From a checkpoint of a small transformer trained on Wikipedia.
Architecture: LayerNorm before each block, rotary positions, untied embeddings, attention and MLP in parallel.
Each number is 128 + 24 x the weight over its row's rms, rounded and kept within 0 to 255. Layers, rows and columns count from 0. Numbers have three digits each. The size before them is the row's rms in percent of the matrix's.

# down: layer 5 MLP down (transposed), 1536x192, rms 0.223, rows 974-1009, columns 0-191
# up: layer 5 MLP up, 1536x192, rms 0.233, rows 975-1010, columns 0-191
down974 105:135122109163141144110106130124135121150130163129185136129142119139129165111076141125088114118136119144139109110132143118133137185109138075126116119162134129121128102122140136124118124091186083139096126094091155141108151153166130122115077148124117092147131150164157126139132120112121136091165151161171173150112096097085125113121138160119159173110151111154154096169152140074153134109149148116144092121106158061116149145134132115140139157083115111128093110140104122161193122105133111149130081123117153130123147107144075132102108111111123148139104114144122106140137148124124166116
up975 098:206158122142108134100106152113115147137136163154153080128165132135105151145131164145178111098108117137175120150143119135159140105139143153132129129110127136121136170104194147121133109116119137132147122086127172124100130147114133091133155142153118097159120101129183090122098133122089142145110119127118160125141135098060163170126111117121096112128137158136094154124136110155160125122068114104117168110117159139100145178114090138125127141121144117107106160106109117102127111159121159112104151141110106133138112144129105172079173122112094109137143138104165150133113104166154139114
down975 098:105110143178163154095155086110068109093084098136143161169108137173082111103095128108140107149146107111110135083092130148132129099129098109112184099133121124148101119128092147130119137128080173141115131150149132117115159149106159115131196122113166152106094099121112146107089142112138114150114106098088117133126139147111101114127157139116123077136123155097123129132115098133061105164136160131091106121126109138136167114115137125132130086130112123111109130110131128144151158102129137109087131094162122156127134160151146085132093097143109126114132115140095149163139135121129105104
up976 095:126136137120130129115113137127174096153118151108119112139129133172125119136112146131121117118098156138107086103116106126122116136120164111132117123165106057155094114151121122132107122109108160143159131173139140163161136140108113129129134106124129129106099144125141094166149161146039131154128158101150121134127092129117131105105092132137158133132109099100106138097127151102162178131089117094134119121166155128126147119181121145099095089109135103145095119113110112107146148116106133151084121158102159129158169152082164124145151166099127150126099131160132122109129128129134028139
down976 092:148137124139126123141123143160107142092144141167159155082122137129170120099158143125108151154147089107129092171138124147141149105162125101128114113097120126117141124133129128111122136164141112133125139079116095104168133143116155102144114168125138086112150087169128129132125091115190115123133115163142126150123134149128138109126139122166120149117138166181151112147157126165110099151186128183124102135128141151121090141104110102105170154148151126103127135142128153166110098124194170121146159084144064113148099158172116144132106095142142163138135156116116098118099122124165161122
up977 096:154111159145108108126088101149126147154125099120111132077163131088084129149172112124108137145123151097090138156122177120152144081146178154151115117126144128099138116084081127133154120129123158151127134097081166139143160145156147148130210142172153102091101132113115104131128139115159134132134132131122146158085136166132131114098084116134145079151108118146150103107171138120150134127119132148135115085146106132158127114133169185099130124149131097078143119131134097103143137110114098160111118170138162121120145099104117140164141115135122136146114138113140140112125132075167132111
down977 098:102147144120123153152091120124150118106151094148104135133156097138134112114115143131098141110137108135121135117107142127109135148170107098094131084130151094092144125089149069113175098167129167122134095141135098103157057098118115119188127148085119167105108141101102124143112129108145154135146094129164106103170115132071108115125129119129139164108093103157113139117114088101154144075159142140126129176104159125094130150160120099125099152101136135118090129127126158133090106104164136119087134160095105129102148084140109138096113113142142119132099119136140105101099155148142130131
up978 105:110133160133147071125138107101159151131109149142118141105119115159153114094105145130160087146165164129155129106169142108134162152124093126140145109125103144129120147096115122144149120131156124136122135150114134130110133078162135113094126127117083151126129094131096123101129097137117157127140133124146155158096180084134100141176112119101125097138149142110113160136166122165138132108097144112142082089097108127152125125132119165094098103105110082137178101168127124099153104153136094128181160146127078102091099121132143134180107143168144086129097108152141130134146100143166086151
down978 094:114126087106128159112124160141141122146142164127164145178088171148141130133137159165120131138123104160169099129057120171121066104105144094150117105111118060103130137130123116102101130153146121135146129136127104141127126179115117121125100137119117154137110110132136121109148084131129130184101116152161113113121137102096095135119095140156119131115135110121101102124138098111149149156159167096129126134151110147127123120113104142127114141084122073099142124097168074083114148110098144142077109110105131154093144107148087122119150139103122178155129172112119172140129143125127138105
up979 100:124164160077134124128177134136130167138144075103128166132134153152116142129100130139154099107146147143135118120100144123095116145119131085127135154160099150093123132124130178112122125128129155119116117125134144114102151117127096094163104141203138099146097132139155105123121162105116142114141127141124142106103153152104089154165158133108120102118142199106153129121108141132149119151119140099125146168043139119105151156095123138113121124074178129141155078118172129126128146168142108128153094144165155093099141156122145093121134163134109136116146095095101154150132108104137143118
down979 099:158099110164095136109130161114131117132100137116145148119099094092110133129140167104132144109101127108141138140152136152117105136102127128114164124108163114081130142101118089144144150166170116115134132133156102094123117100107158122130118108095130115159150128143155164105146156120135136136096108109168099129100106182133129125127097118078157109145151152137139131144145146135094119135168128168123110123164150164111131145167129127139160106147076132104107103174122175088109094133139103098145139141133123159139133131187151119121114045077128146095156139098146132105177092145128129174
up980 102:132140100158127132136165154114173179118109134121107141123122113108117107153125138176158117157110116118174076130117137182173158178138160116099093104122128119111119128138138093168116136111105131101170143115107136140096163139140141124145143092119086157158111123085126117122150155117096120116152102098148161114129148136161118099130111116094123144152065080114148167093123141153118123151167171162105141091143140116153100137132180152122110112104141126150108127112161103116133153160141148139132144108111136109109095152138111087147121130163097118158124135124162089145137121158082095151
down980 107:107077134150150129124146103102158156130088133119155080130176101136126164129106123158087144113144110110109124126134128113134137129160158145126140122147109117149124108136107138128141116173110106109112125154134147150166152154126176144124124081105177121116111121151167094120128131113106146058110105160123075127147133102129168126147073099133120144126133175139105151136150166161129145095096131170159126087165131107119136107112139141158109115141121133137097126146107124090155134111120110107112090106150123092148134148102100160088073111091105177110129169131168104081146111135135143128
up981 108:156100179136112103138132069161125087141145128123142120107130105168115096149120122141149169130143110105129144110168143137137130155155140179122120131131150104107128167156159147131120149158123089085145120123134131145137115117152110139129103125083124107135145131184084157106159128119147147097136132156109135093091122152151141125144186156135126106131132139152103121107153114125105134146126155166119115152114104162125106104169142158148151134189123145135118109134122131108157134104106106077084196132112143115103088110137129143138113144135120083119092141162120062107121125090151152075
down981 096:076164139105169147167126126071113113106181131135137114134105142113108121095131146175117116077126131126162106138148131100132147111132159095146172088109122147129164102098077128152118122147140139139131132126141097135118103118140087140100168141180116090117118140097176125158121151139109103133138142097158094120125114094125119140140115151140104140151105183140132158128116213148125102147103115119086120132136110136133144170123126115130148118079181115111163120129117160134115111121122127110103148121134149073145110138096132118096140091152129149108114125102142142152143128152070133104
up982 097:105124129108145120132143134100108198055128124101098102125075127110136149144071108123164143168107113127085146130112107123109101169136105163153140121119118145122123092132087090128124088130110125105139141140107167165107128127121112113173111161153127111135134097117142122151089122128104128123082127143164116128175139127138140150131141115116107121087126108141127151148150133125134155141064135124102138124137099101101129143134149149125122113145144152154146085148160066124186097108146130145163122128180136168122145127122134153130146111158177173136139116153138074105122128100127112158
down982 100:109147114160115110112100111073163153127135105114120148115115124115118172147048098119100119159157148137099161101126128134097124135106110097102170115115151150122152121151137132166115132111137143134130112129095096101121155099122139164124077114124110089110154135131166092121112089124159125153134140129105107179159159171118087131127122124134089108134096143133135123112137151102092154149077153114143108164152122106138137144125124112137128149152121139144140148192138143130158076130154131135133146046139101132107127140108111118149087132148172159125128114143096144149106076144136112098
up983 102:115132116141080151136123114101134165112110125120171135089116116141128127116141131130181178144140148127128135112133119150137142103127131119098144123114087169127087133132161125075097109118128137126123122089126119138134162134173143144140148168107109123129111117123106154087113111132143107158110109113131116136113141140160130142151162123139114121104113139123188117145161164150161158141106133123161110121169123152166092095093111172138138116171150152157116123117135118088138127126093105081130163201117125077156140095159133141183088143159099103185142151151088130096109122101133125092
down983 094:164099144060165099085128148170110088115137109143110108171145153146124147116119130097099111088121123101119131149129177087131148153117118126139109131158164091174128159133130134171153116151136104129130175148149102107091095114099153155146103114155151111174130127159118137142141137093132158110149128131114145107154158120107165160115087078142124117163131144144097124116105111123081120135129119115112153130105136127123203144134130084141072148092101132115142115143132138140117143140162145132129107138114132166082105117151131123120118106074129151149096101140154128132115146154148117168
up984 093:112128138101132074167123148122101173145110137113119119150135111120108153129165147138160139151110135124098109099132147130122139107116122102133171084118102157119153150134110142120160087145138097124078178145150103095110109142135114130151133149133201123090109134129118148100166162124101104142125123113189124126155110135134139115174123113168129180170151097137088135155099122128150122123127147150078161119117121161103139109116125141163125164099158142127136130126127101155131110192123096152160172112151120099126161138145131145101094117113139115158114156172104093096137084110161125125
down984 093:170111118124169119117132096140150118127108146128110111078096155098177138142124111128105143092158118119136158110080145097141104108137145151135107152116188121166155128112158130117127158147149155140117098101114112166119150125118142100134111089123115146132096121120117139182121120154115159114109094105103113130176139087100115089148135147129128128084152172119143146163137156092129139142078130146179098121111156092120114170097151113137120108119136142117079091112116121082100113081123164192150114157109139102149086113148106112152087113147111126096111134138132135130142123096113111121
up985 111:120150116134120117123170114103106108128142170120115133114122115140172175117083140149144137113094092134153117095138090144130112120115126134132112117138110151154125116104124130145084119140178155122127143110076114123181144130130079138117107126158098136081156139107166108152102177111156149144115199105159138146119065093122108104126142130124164155122118111136131114126141107116132114118136107154133101125200129094168134137134092133150175131127130152161112085156129150115115079103127154101114134167105111139108173132098148117125142125117158112133127141092147148093107129075161108094
down985 104:113090137115141168146152115092166105143096119097130127120152144126115108143112143167156140111134139109151142141083146121146093148110156119105120167116135139133127134160183101142108160129140130151140115120111094141170106089153135173141136116177172114134100140146144137150132159097137148121136097171129133112105056133109128141127154114122089129130099109114137075148068150123152175167121117142175176175153139143120145104111150115153095117156112154174124094117158145099118105154150137122107140173148140097127155161125116099154139126093150114141164100143121105137100132150147154129
up986 103:148082156135120141118095170094136124112154073119111137138138103142108113098106144116158118133100115111178168146073152133162148132160107084114137108137105109155140116140150132110105117143097056141126132144135097107092097143106150105134106172151106120138101133137083114149146071087152142139182106102117154135140134115111129119120133128138120104107127144118141091141120092137135143171167122175142130141108145095120136155154184157137143150106180140171144136116132119148132159072123131080131139156170128123135111136115147146095144113137114107143131097144164101150141121131116159159
down986 101:142123129121111128112164117089149162113067133142123127144117095066104127190097133182124130100125121145151155107147141116110106127127139111118189135161100190112099119154145137131118171125096092153121122131146122127117132118077121157096130111118124096098149123129084122132166145122148123101125156147140090130125127130108178134118131120122122133164057118124159100089140093105123103135144146119134101147139101136123136137128144119126117137078131095123141114118163126168103135156125151140187160121118147120131180156090132156137105176119105119147091129186107116113110141133156139153
up987 103:111149079127168124142087160098146107169145184148093110140133127171067105170153153153119129146144096138132188152123135125116125084125120140089087104110158133095092127185141114114141123133123119127142089140147088163173172145098070093163107119151088125116140121119102108085132099130152147148122117082132133116129154124199107142128106111102118114123147126103104099168130104149109115128151153172108128155108113158131130155124123157144143121103133112107148153159153131094157119130092143144118141115107136122148142140115121116146090116141137151100113113109153123141124120146150121108
down987 106:122153134112094112122077183151162106119125109093108130138140130105136117136130164160128189143093115114120162140125109098079080151126138105179136163103145112126105130115133124106109098151106137112108107130108116091084161135146089142122141074140145067130152094133152116188114127124137128126099141114095072159119113122120141159125164171152163137151111124138139129109179149149152105123122134120145134126125116122155136137124108124110115146090112134098086141156155130172127079077118139108105081122114138112101124101104131114103110107121126130119167138127106141082155122140086147130
up988 099:119061147078094119124115136104107167144105099137158143118119113102106130163125145126112156127104118095186152168139092148088155137171104137168133122106096144134109130135091140102137136151121114130111182126154128127138184138129116074144127119105124137119107113106150134119084125129133165149096118140143125141144110096120173165146166115098080154123114122131144114122115123097135128075120118131109162103129122150105116138178132145124151150111118085099119129096149139115078120075162115110128094136119085060121132134109121116139099166143144129113171130167159113135125116154150110132
down988 097:130147116131114134111098096126094099153116151104134100106139135083124129127137146135156142125121142132116121129142125100154134108130154118135133105116127118159097145144129161166142145153128158122136118129073095153120093105158135138112115081135155116146098131122133119147142099092114154150103157133139138126123117112105088127114097084119112144137150120151129143143110141165162166180096139168148137091133139140140131156122119142108096102137126148198110054097122150116151119164109131175129127131100113209076113102146143135117175113110122123071108145099106093101153116078124184137
up989 096:153154118124113105117143110112110149133110103120119123135119160125132113121125152098136161135128118138125117134121147116093147130163163171147134156142113111121098113154137124138120080084108147165124162100152080106125112119131161104117141150111124131137159172116120109143097167136071138143140141154125158151105108128147160124144154102089117147153152158130142096105146117137162100131127075129113148195122108106128108121179157133155087089146141148100197111117167138083144104132107133099141119118138147146138106078178181159128151134084100122094085130152083119143146132086134128138
down989 095:183128132096126129179143172116139127172135153128140150171069120133117149113116107116112105163147107119152106140118156127120122102117098106130113105106172075117152160102154098093118173132140080132106104167081150149135149163150109159104153098162134110162130133150156140124137139144132168113152123147152176122170171105112124099115126136149121127124128123124162099151139107095123176101149119136117117094082099102127133123122120104121148122113134069133070085129109114118144117109127137162126116116156152089112122111112132103118103138156151102171134115165158140136095137159127132156
up990 097:139123139149120100128114135162142143147148099154152150135125146151153132124126116168163137114163175183133107137155115136138133137127091133106144123098112090144146161103089132154144140150182126075140154093172095103149113124133101091106152142108128099101113123138118102162165089133110139122153082106101075113113174134168145149113109144158115126149117094130114161099095125133143094120114096106175166132088144122095127119157101113151132135124104155147104129124091098109148141162086120153103137106151118098150163116101105103054136164134109131117105116133144122131150111121101140163
down990 096:136116118112132138128106115114118147138147171153120129087119151147138108157152166177122125115142157169142156142082103129131121113114139089137155097151141141104088095135115142140099119133108163102123103106158139114104165119112076172131119112138160093118124114134157192143128112121126180122108174136121085147165095149155132120104152136126158147121173118130119154085101136181129151128082142139124140122136155158138157147174112094096141131128088115107141135136134149153148115110146090121103171084091164141101131181120124110161118123133168170091158105129128156106133134117098128109
up991 101:130133092165129103100126138139128148149148136107092159155128118110125136103141118143114143078107141126106132162170143153113149110169173169133108101197147163111139143100125141100142120124071124129146110089129150115121116074153089183114129095101103102141102137088134131104122115121144105160121125152059150111146168152129090180145159139137132092144141133108122161192095158125115155128132134123123135151146149124104112126096127157137147138147142110104138137094104095103098121091158112137127128133137145151170118090084107081154160146129118088128131131101118123109127115132150121112
down991 091:133142162124115128103135092122143108115115093103131128142141137132115112138140119101131138167098135132170128117112114109125076133098099117091192115117140055131120109155182128166091156155162094161118144196133088163136150176096124110160116119123151177159162119134105122115139100128141135130118143123143140116141080141123144097137130133116146114097155129137139093114133156152129112146115137130109092112142111157111132104103096103109147126149099127189156097095128147170168126169109133114106155074135082098127135146143150142137151148124143107147115142135159150130106133135076164126
up992 104:137105145149101132187125137148129117105095097104118134144081116162149101155137094110148124104125124093141129092137116106149123121111106143089127143131151159111106121140145108135132119153146111127114101151099083134159118123108096118208135094120143124129096140129160078144103133168135142107112152134122099081141137125160143149155119136146170157163115106085087096157160151121163139117130126094164095103132133151134117123129141116100119188144119104137144136152090126124152152136171170132094144108128119128140094146121112136150145151094095133071167146133066095102152107137094105136
down992 103:114103108085139085131117143145136141121140164151132122083202128105144150119129144100171110134164135077078155114181120118106148146123186108091100106134150112137105131134127121133154127129107106077140129121146147138135115123122093120118160171137114105099152118155148101101133142120125088148112112118104151111135151105110101127147085081144149131115128121126109093105136097112149121093157135146116168116116133085144134128114123140168169167136140091105126170122156135122151134130128180139121125104103134116105148173176183109107133126176104128118121178129115143173145149152156121132
up993 110:130169170116118118094116124162135150137111147110112130137130167108044138138150144094136128136113105118135147138120139100151100118111143111114128143149109133088115130174126137146131133118129107188143147129112140132134108141127135092148164106148087154137136114106110121110103123124127092086115146074154088121089156170107145132149084156115105131121106123143088086143093123075132121179132123119096113131105046173118131108128145130140122171170143151147119156105138174130102139123119141093141172119113124137104133165137110132141179146153186163104121113120104141125103132145129109127
down993 097:088097112119147121122144124136111124132171125136121129138100116114164116104094175132092126119134118155139125104145072116122105107142110114136144092149204142176136127134074115150110111139143136114112131136153112111139152114136076157119128132088179100094110147121147140121127109162109170129156122125134119131130109106094085148109111070141124109087125149153162115122137143125109128131133124099147144103131130077101157114113148124102166109114093156067124083115123121142137078172149088169124115153069153105113114125115136072117117154110112112121092105155125146126125113136140170108
up994 099:140127126127126128072147103165118130137115132105166144122111103119123135113137095100151086106130134139128142140125130150121104134154109135128120089165087163165170124120173103154134118179110132178143134121126145106170134126148098143144122124115136110083153171113108132116150117118091084118127127098176109084129130097120135129143150124148106125120118103118087209097149163110097096148156101143126163117112134075138169162141127105120115139111154116140129155105096117144143130130194129124097156145096102100161145110151154157150101139156131158143128102108134147146147127128190116087
down994 101:092166117131145121115130154091177123100123145128123121122193174150120087140137155120131110134130139123164158139139163137190117147121086139127151131107137132129148134119117160071135173117138154159141162147164116097121136145110142139126142130150102135133093133114120155135138162108145128162136189157120170118125132158096096107143106149108107134141129091129183111142123117166105168146128142138108157121162121185100136092124126085161179116135151142127136149100139153101131158104106140177132138145138111100119120169156154136135147142127063101125124145104116130115143117160153099174
up995 104:080128142125094094086141129121142150082120129141120092093122174148129135119129129132164123136121120123121107123131141134138153144098132114120154109178126101100109136110127138086185120139159147102134086106093143208159121167097094137142106107139108152115124088132119145163108146139127126096113127112133131095183131180095100135088150126129150161131132173141103104120128140122140156103134100174130129129114129160129118156146178116104148113164147153144141135076105150139111135133181109143147128120137142157156126117111132132160104174112091062135144118138147153085145155145156131126
down995 102:083105137081151155094176084126127095170129147114149139114162098143152130084120137120108133143147167077169163127101152140127131100138137157148112128115159085120160149133121098150086141112115078153155093097141152097118105129119084142166132122128155096100115133138156142107080137152115105164129144126115169097101138120149146129135141127108137102141108141115115155160171148125131141112123149108129089106149123136129133117114102180126099115138136107135109126129119120138141130158099086160130107106088150105113116153107095154119103107161150142115130112143163150138108166175113072072
up996 101:144132164132145100101128147109158116136073104118163096104105128142120170137131114094141139134128124149136133123130067108173151152143139194126080114109134143143116137162104145142134154094163126158110156073117135117112157070107119155152180150115108131112103112142178155077131090143145128148072081135178125138147132147117125114121131140112081123116131104117108147141126158135150118115136097094160111158128135122107138116159140116143126135140137110160083097165106114129135119132156126156144136179136133108182103139117113137160109110120111110167120153128136106103121124094125069136
down996 089:120115107091115146151125112114098112119201158096111135134140069113145095128135146148119110137123154156121112165153163141092128096133110086150142140139121140099132136100108126095111098155092145140128117151083089150133104168151134108098124106148124081112195153134081128152097173113082115105155133131097159151110136129118130118108129130126173149146132104149123124122117073135105131129081111108110122141121094153168108133068142112124136115094138141092126138124156109137115152159116129056129135106124111154125163150123134110168161175135134111122159114129124137161117121138130167105
up997 104:162119134092172139165162127096132088151144113101155098100121124099122155094103085134149110140110102084142127106088119166133137127122156125129136095088157144116137138148105117103127100101154097096175143130117113145101127115123141122178111091104132135158167138124146138150162123136141127122115109167111162121118115143137137139107150107176107107125117156079134126128102112162150128133150141137139107102122156116171102161131104146101090178108141094116115126070149102121117121181131129106124132187091115168129100175118142070155152109115090119145136096121101155132150167126119120140
down997 114:116126167145113112182072145143156137149145129167147128186099153129097140127162135136138154163133176135134134160119113117159091170116104125090113145082162138108119134149162163126141129137132141120141130136159147117110101079142141097131111146160120134131156101118126072145138130132080126108093141149142141103161134108155095178134108120107152127131085123175089116108058145110118105146106117146126138168127121131103141127134086112134148082135103105118139123153139120121108127133135119102149138140152122143127173160169095182105085098118145126120101149141163114116101081132130143106
up998 097:120144093068112135111164137138118148128128136136146102130180116112104108142125144148143146127116110145173069128131149102126089126109092148074105091155127113117172120122133119127165166170113153117160082144140155120151152113177159144148091132097108146107135133144124153108109133176086120116081162110133136131182126112125129185076129132113152137110165121147123136111108155107117108180139118113138112127094115138112092130123149105106132119109124148130133139109127150109125136117127166128192125128115114118138142126108137125152127149134085167164128135119121123066071120145140097080
down998 101:147114127146141088149124139146087123164167154127128125101086138126156147054128139105156118173113137152135160128141113087125140084103128113109156099125121119112122124128118106112096167110102138121113147119173140148145111170109145123103112134145110182121157171129166110090138170114083113124158153100153107170124145120136113140148096101129132162122105080096154101105131087097114108124136102096114104132085124148111131117133094116105119160141152154095131115093087118154128160146128103173131141101062133160106148159106102116110120120109133151161095109118162115134123155155126138103
up999 101:134143142114080135133141127136186148154151098116155113127125123082162121161168133146102107122130111135152098128110122138119117145138121118108131132124194102139112119119084140112150178102096085101143119108129103111111135127140103164137117146150086122154133150121145103115154155111132134134152117168055116109126151092123175127121171122116126130096124093128112084132093115124085144161125099072144090141092141122144112131161139152127096125140158133163146106164122112108171133130111110133132128118134114151099090137143154137112153183118121093076132073144104178100115148135088137114
down999 103:076113126104140125127131113166114117171169139134115149115163125155105131105138124075131138129170096124115165100154178158175083096112140144099145136120128129129121098141120141129124113177141118129119127103142134100089134104115102134122123162113167092116159145093150122115179143119127099140107133158165145130093167099099096149139078115127108114128121121084128102128140129148139165131122081119150078155103114101129160123116138133114155160159109153164082111134129136101100147138104163166144145117111158137127171172134116161154122132102153114165093094114100124082148132130145170143
up1000 097:107123110128171164140157151146115122136146109126157143163134082089136102158175130101094114127161110132109127099095135094081127133098129125087128130138121083155172162118183121102141098136112133077157108112127093163163123143115139120138104133127138138131110098143113141144125137134149092124173098133139142106115113136147099150187136145111132174102139157130111070116132122125142161197126119142143075108099100087160131112158126111157129110138125136123116158128097106126164144103138090111151121111178140116137155150116141120091164126146146154141133107078132103175130139096150113126
down1000 106:127106163132149123101149168077089137162137124183140154128122133109146115086114146087123111131126121115175121133142127127077081083124165147134169148120094144118112137094146131112107155092099097093104118132091121110130116170131108163131155137156140102169118136130106074128126130139110137112089103144181139162138119148148157140107087150116130127096143174147145120115153127136126155141089150133147113094109129129158142168135117164099155109099105078164112122134109101074151135124174102150120120140159136098128152174132126134153132128147133153165098079150115111124136099121129121113
up1001 094:110155151150145099138135129123129125124148135137149126103138131159082175117146129139133133164121148161103149091147143148136120093113105117131130115112112126155139109157118109125124134179130088086110107087140114148089152105134153164134128137128148124120131167082136164128094130118102099135114062146163070101098146126109129113137107151146094133107124098108128154115121144189087146154121111124145178118173195140100123126087087153132125132110162162130071145100120089119140101140109158165106180142154128155146123135156138135125116138174101119139148148124120114144156084104108145136
down1001 108:128127097135173126080168147168185098138092119109117136128125126114152160137137133110110103114162139161131147106138113092136117099130082114147106107123141127121143144146139141117157069162116123134125149144155117149148103116120143149156089099113156165101116158107135073126140137124129171158103136120157108137106136111130143126105099112116132138125147100110113165157180147136126133169058105119096137117110091106110115130124140180091067140114164137109114147132119082110108138187125105144102116137130162120135172126157147115105135108163162097130117133127098102158161153119122123077
up1002 102:137146119150158119134108115163085118105115145104155124159140128112129161094116165106146108174111150125151158114120156164134093142111084170117159151132102144101148117094128128134090131141109136142187099140116131102132145141130163111126087113128079120131129174083162144119162169146131128126124133082145141072125146117142085093090133133140154155105121128115150147141140143110126126121114094140111154135109084124136073169159141100161117107122089122109166164137119145115144101113132124155092121129150158125119179112098111154092140147134093111192119145111163129099146090140153108125
down1002 106:145164123149129150138166152135148115153096127095169131144138125103160121131131104125062140184120136080144108123110137133132128123113100126159177127152086093171126081151140128096151111120175099102146146141143092101106144117161164170144105153114115140134136117114114135111132124171141134158143119149108159140085119191140142137178107155161132110167131144111125142083117123101112114151117098138151145151119144117124108130134122121150144061118126091141130139178134145094114156151122138098140105115134128133152172104148098129097066154102101119085108106098128115106138134148126121157
up1003 087:152120117142138159147143120138126118097092136066146138161170123145136109176087115076157137144116119150118146111132101131151137120155118136145102161120110119123142112086108149118121134120115152097122138173161136126131121120199111147114129131131114148132175152124065110120122132120119117146098143152109151110154122116111154132201150090103140170095131173148085115128139129163126119109121096119151113115115104089131143080144111102156123075122131151135154116150150123139114126177126127148103117155133095146114086118137139094162119107104120104100080137119099141144187117106069122138
down1003 099:104131121122104131108194124158126136149132108117115183137126162095095128105139119117106140115142122136147140107124169156155089125135083140170110161114078121123071136120137153103097108104112123105121140108167113127165129129126094142145131161131093126112105160147122158149150155136104118142137136146132116153134086117127190117130113146140129161101110137098155140112097109136126137073100090100152110137106148158115112070107088117119098097192088142124127088134149106140137119088109140110146146159120163100163117154142137098132096120123151121097135120157119168125099117115155189110
up1004 088:114130148171125096134083099152148152165094126187130102155126176091112174124146129116158115116142158186179105149185175142096116114126153149148111116141127132110138122123143113125116116124097142162112119132158100115099167097155139106086143122124130068167158175137125124114128109103091164145152125102161162127139162129113103101116116131097168119132154114110108096188115134149120150136128146135085123115100122117120144105143155101126136100127103125128122147162127129135150136135133103142123114163077140103121133072113153130143184127105127145108137105154116123127154150099115118158
down1004 096:171137117139121111116167144090129124114180079117141125112118143141135124124074148106162164120128139097192151095112075156128146166138178090139113133111171113109166114098113161151114141063130098117132158132135144102134159127106099153103148145144174131124153123135155124104094130163123091155124082145150146151159132127117151149111134126176166156142142138135165130101125122117129107129102145153131130127170171119150145159118127123130179166113108112119128152148127135149129124123135078114149115122123115160124173165178115119144091114087139172133149120149111138151120101111139115129
up1005 119:151125098137077155124138103135136079110136111109118148107099130177130112070144126130128138124160132154149134143139146151115100140123169135071106145175112149110154159131162119138155116180192125155148090123107092121150159111128078159083146124163126141085144125123122185134124142156091121173100148161153133132121107122121156170106117092148139129127115138083165126127078130102117151125133131117155139137176132117125151105136112126155120154153127169155094109154129118144127114077127092112147150130120145094100163139087108121100130121108150135159137168117124152123132150119104149113
down1005 107:139125114124113164113126123113091136119094122130101151146169088133136136104121154094139138142085151139109151149146112154124116117125129088137101149120136146160136149130182118182125165115134127087141122125144105120087162112106106170130119104087109092118131151113149113096098134126141123119117080116101118144165158122103110104120139119155161117105055164123114118098129139107152115132136194107140121111143122085188150111110146139136160162125112125126125053112139135098167135088133132120092157095159130097151133099122080133125169121099118119134125129163112190121137168136133132142
up1006 091:133107111155093086119184144113108140111139154166118145144131110123119101134130111126144097116130130095132167141132111102139143137149121118131129146108129112110111093129102171100107133122135135122176119093105111096117113112103131117095097172124077114136117138188168100155131148144143066140159139145100143124120145109132115122151140113114154116144079126094139158160112129107101117133134129113131153160081107163123115099156117119085098163156118120058134160133096143144144077122093127109180152176192124148112107121132123114098118099118160128097132148097129142107159119145126123182
down1006 088:107122138116129128143109109166115115166147131084150135134107097137150157107127151106093148122126120165108122083108120093136124136092147118179171113175134164129123159113121090135137074135124105122106120160128111136178142149173096154114155128124114128121136098138127148143125116140097177088133107125135110168140126143126126127102122153147131101087161109139100108092122113123148161142131155158107123096164134117146138148099146170104136099144156176161114116112127128094156154115165098149106106075081090108136143107115136140155130149118104130145125135133099059134112160134116189079
up1007 101:097124122124145139084177135108111118191150145106132102127105128109080140086146082125157126129092148165132148185137187157124097135089111094120128134119126127128148143148103122134144149111161163111116111142142097144137138136106161124136158095110153129124112106122131100115127142176174111099167085117102111079130128137121157101126120109161149125128174116105090148123125119089119074109099082126136128114139172089133088140107117169142140129086131152165138107136104140146128115134108117155121152124100147094154158118109145100140090116137140107094120128118131185126124128144176144153
down1007 091:158099182141127100117119129109123148118158112089130149151147139165127115128093157112167176109198156086174085098121083098156124109121153096086149141148163116119128124114140150154128089137145137108130150127153173092145153137110115152104148149134137123111131151153128130139113117119146112151097130163114119172121132129095101153101141150108131119105075155109148107114138140117105162126122172127151143157140155152124131158123099119107131096153084105076132088124117179129126108118168118083120110095113122107122118168142132169122125122099134149131147093149099088114105127110099128165
up1008 102:143142132096090095097129126171143136121108094160150136122089142144147182121140112130108147144114118165135161105161123084131156171189136125132114088108134119150121085121134151115136117127134145175156160144121093125102141135141109125134143115144120113121131108138129096121113145135137152123110099146134148110114091112071116133156075117136125145108190097097120102138136124121120162146118130125177159109117143094151120123164135149134097095105119175122097147199151148134129151113108082139122136083149144145122104123138135123097111138124163152124214092164128154136123162147154110124
down1008 104:101128130138102132104156167124160112136156085119126149124178112113157163080118135083138148129120122138134136160096141137153167152119104132121108117100111079102130165171173168124128133144136091138175158125168101144116136184113155157131116135164157124094125111106148122138155176111103163106170130187135126144129092102147147102093100112111160118157142129117129083166150172122135140129163162143099123129162102132170122146133129125104134108133117143138144115106120119138149142158120106144137119124131142211126120160188127151097111125118148128132129133125118141148132146132108152077
up1009 102:127110124093131099133149111137110117154128149163121132158120074130151111148131151125170079131111127138187142152145120083137125134096149099124116101167131156148120149119133152137152122113142091111151126176127141120135173123119118103134114115139095110086119072159119164133144147118178117100124161061132158111148164104162120109135150180135172106118111094105126128141110176120123136114098120164135141168110082145133107128113151149128142167132098095122110101138147157121108142125117144120148106144133124137137110101132143165099140203106111143133114092139209133120144116116124148145
down1009 099:126129115137167154124151121096132172122133132089145153106140150145095095076139133110097155133183174109135162101147131170116149110155094181156158161108118126096134156133136111162134114150144105121142156106111088143134105116117147128143121150105150152148115121146119091135143144133115144127151117151133173163104135115131129126131102111146118118144110162164144133128141128145134108124198169098138170127094156125141108166160093086149130114118125137160139107124133145137164123128108147114110192121193116127142175150170115144159130102157158101124148139164088079103129093145140130114
up1010 099:117110127094116126133191122130155158125108108149119083139141113154153135179107118167100135109159146113128117096166152077119134122140095151106123111132139120137146104146092151099149148104082123194112122149144126109093148136122137165146120104136147165155098138107100118132152140163144120132144138089139140081117116149142131139089162090151131156144117089153112111103129148141106128100136084129132094128149126143154157106114154131112073144103114133172175130109165161104158096134173094091124100119166136134087084128124114144151158103139122130133148133131137089116087157097136091144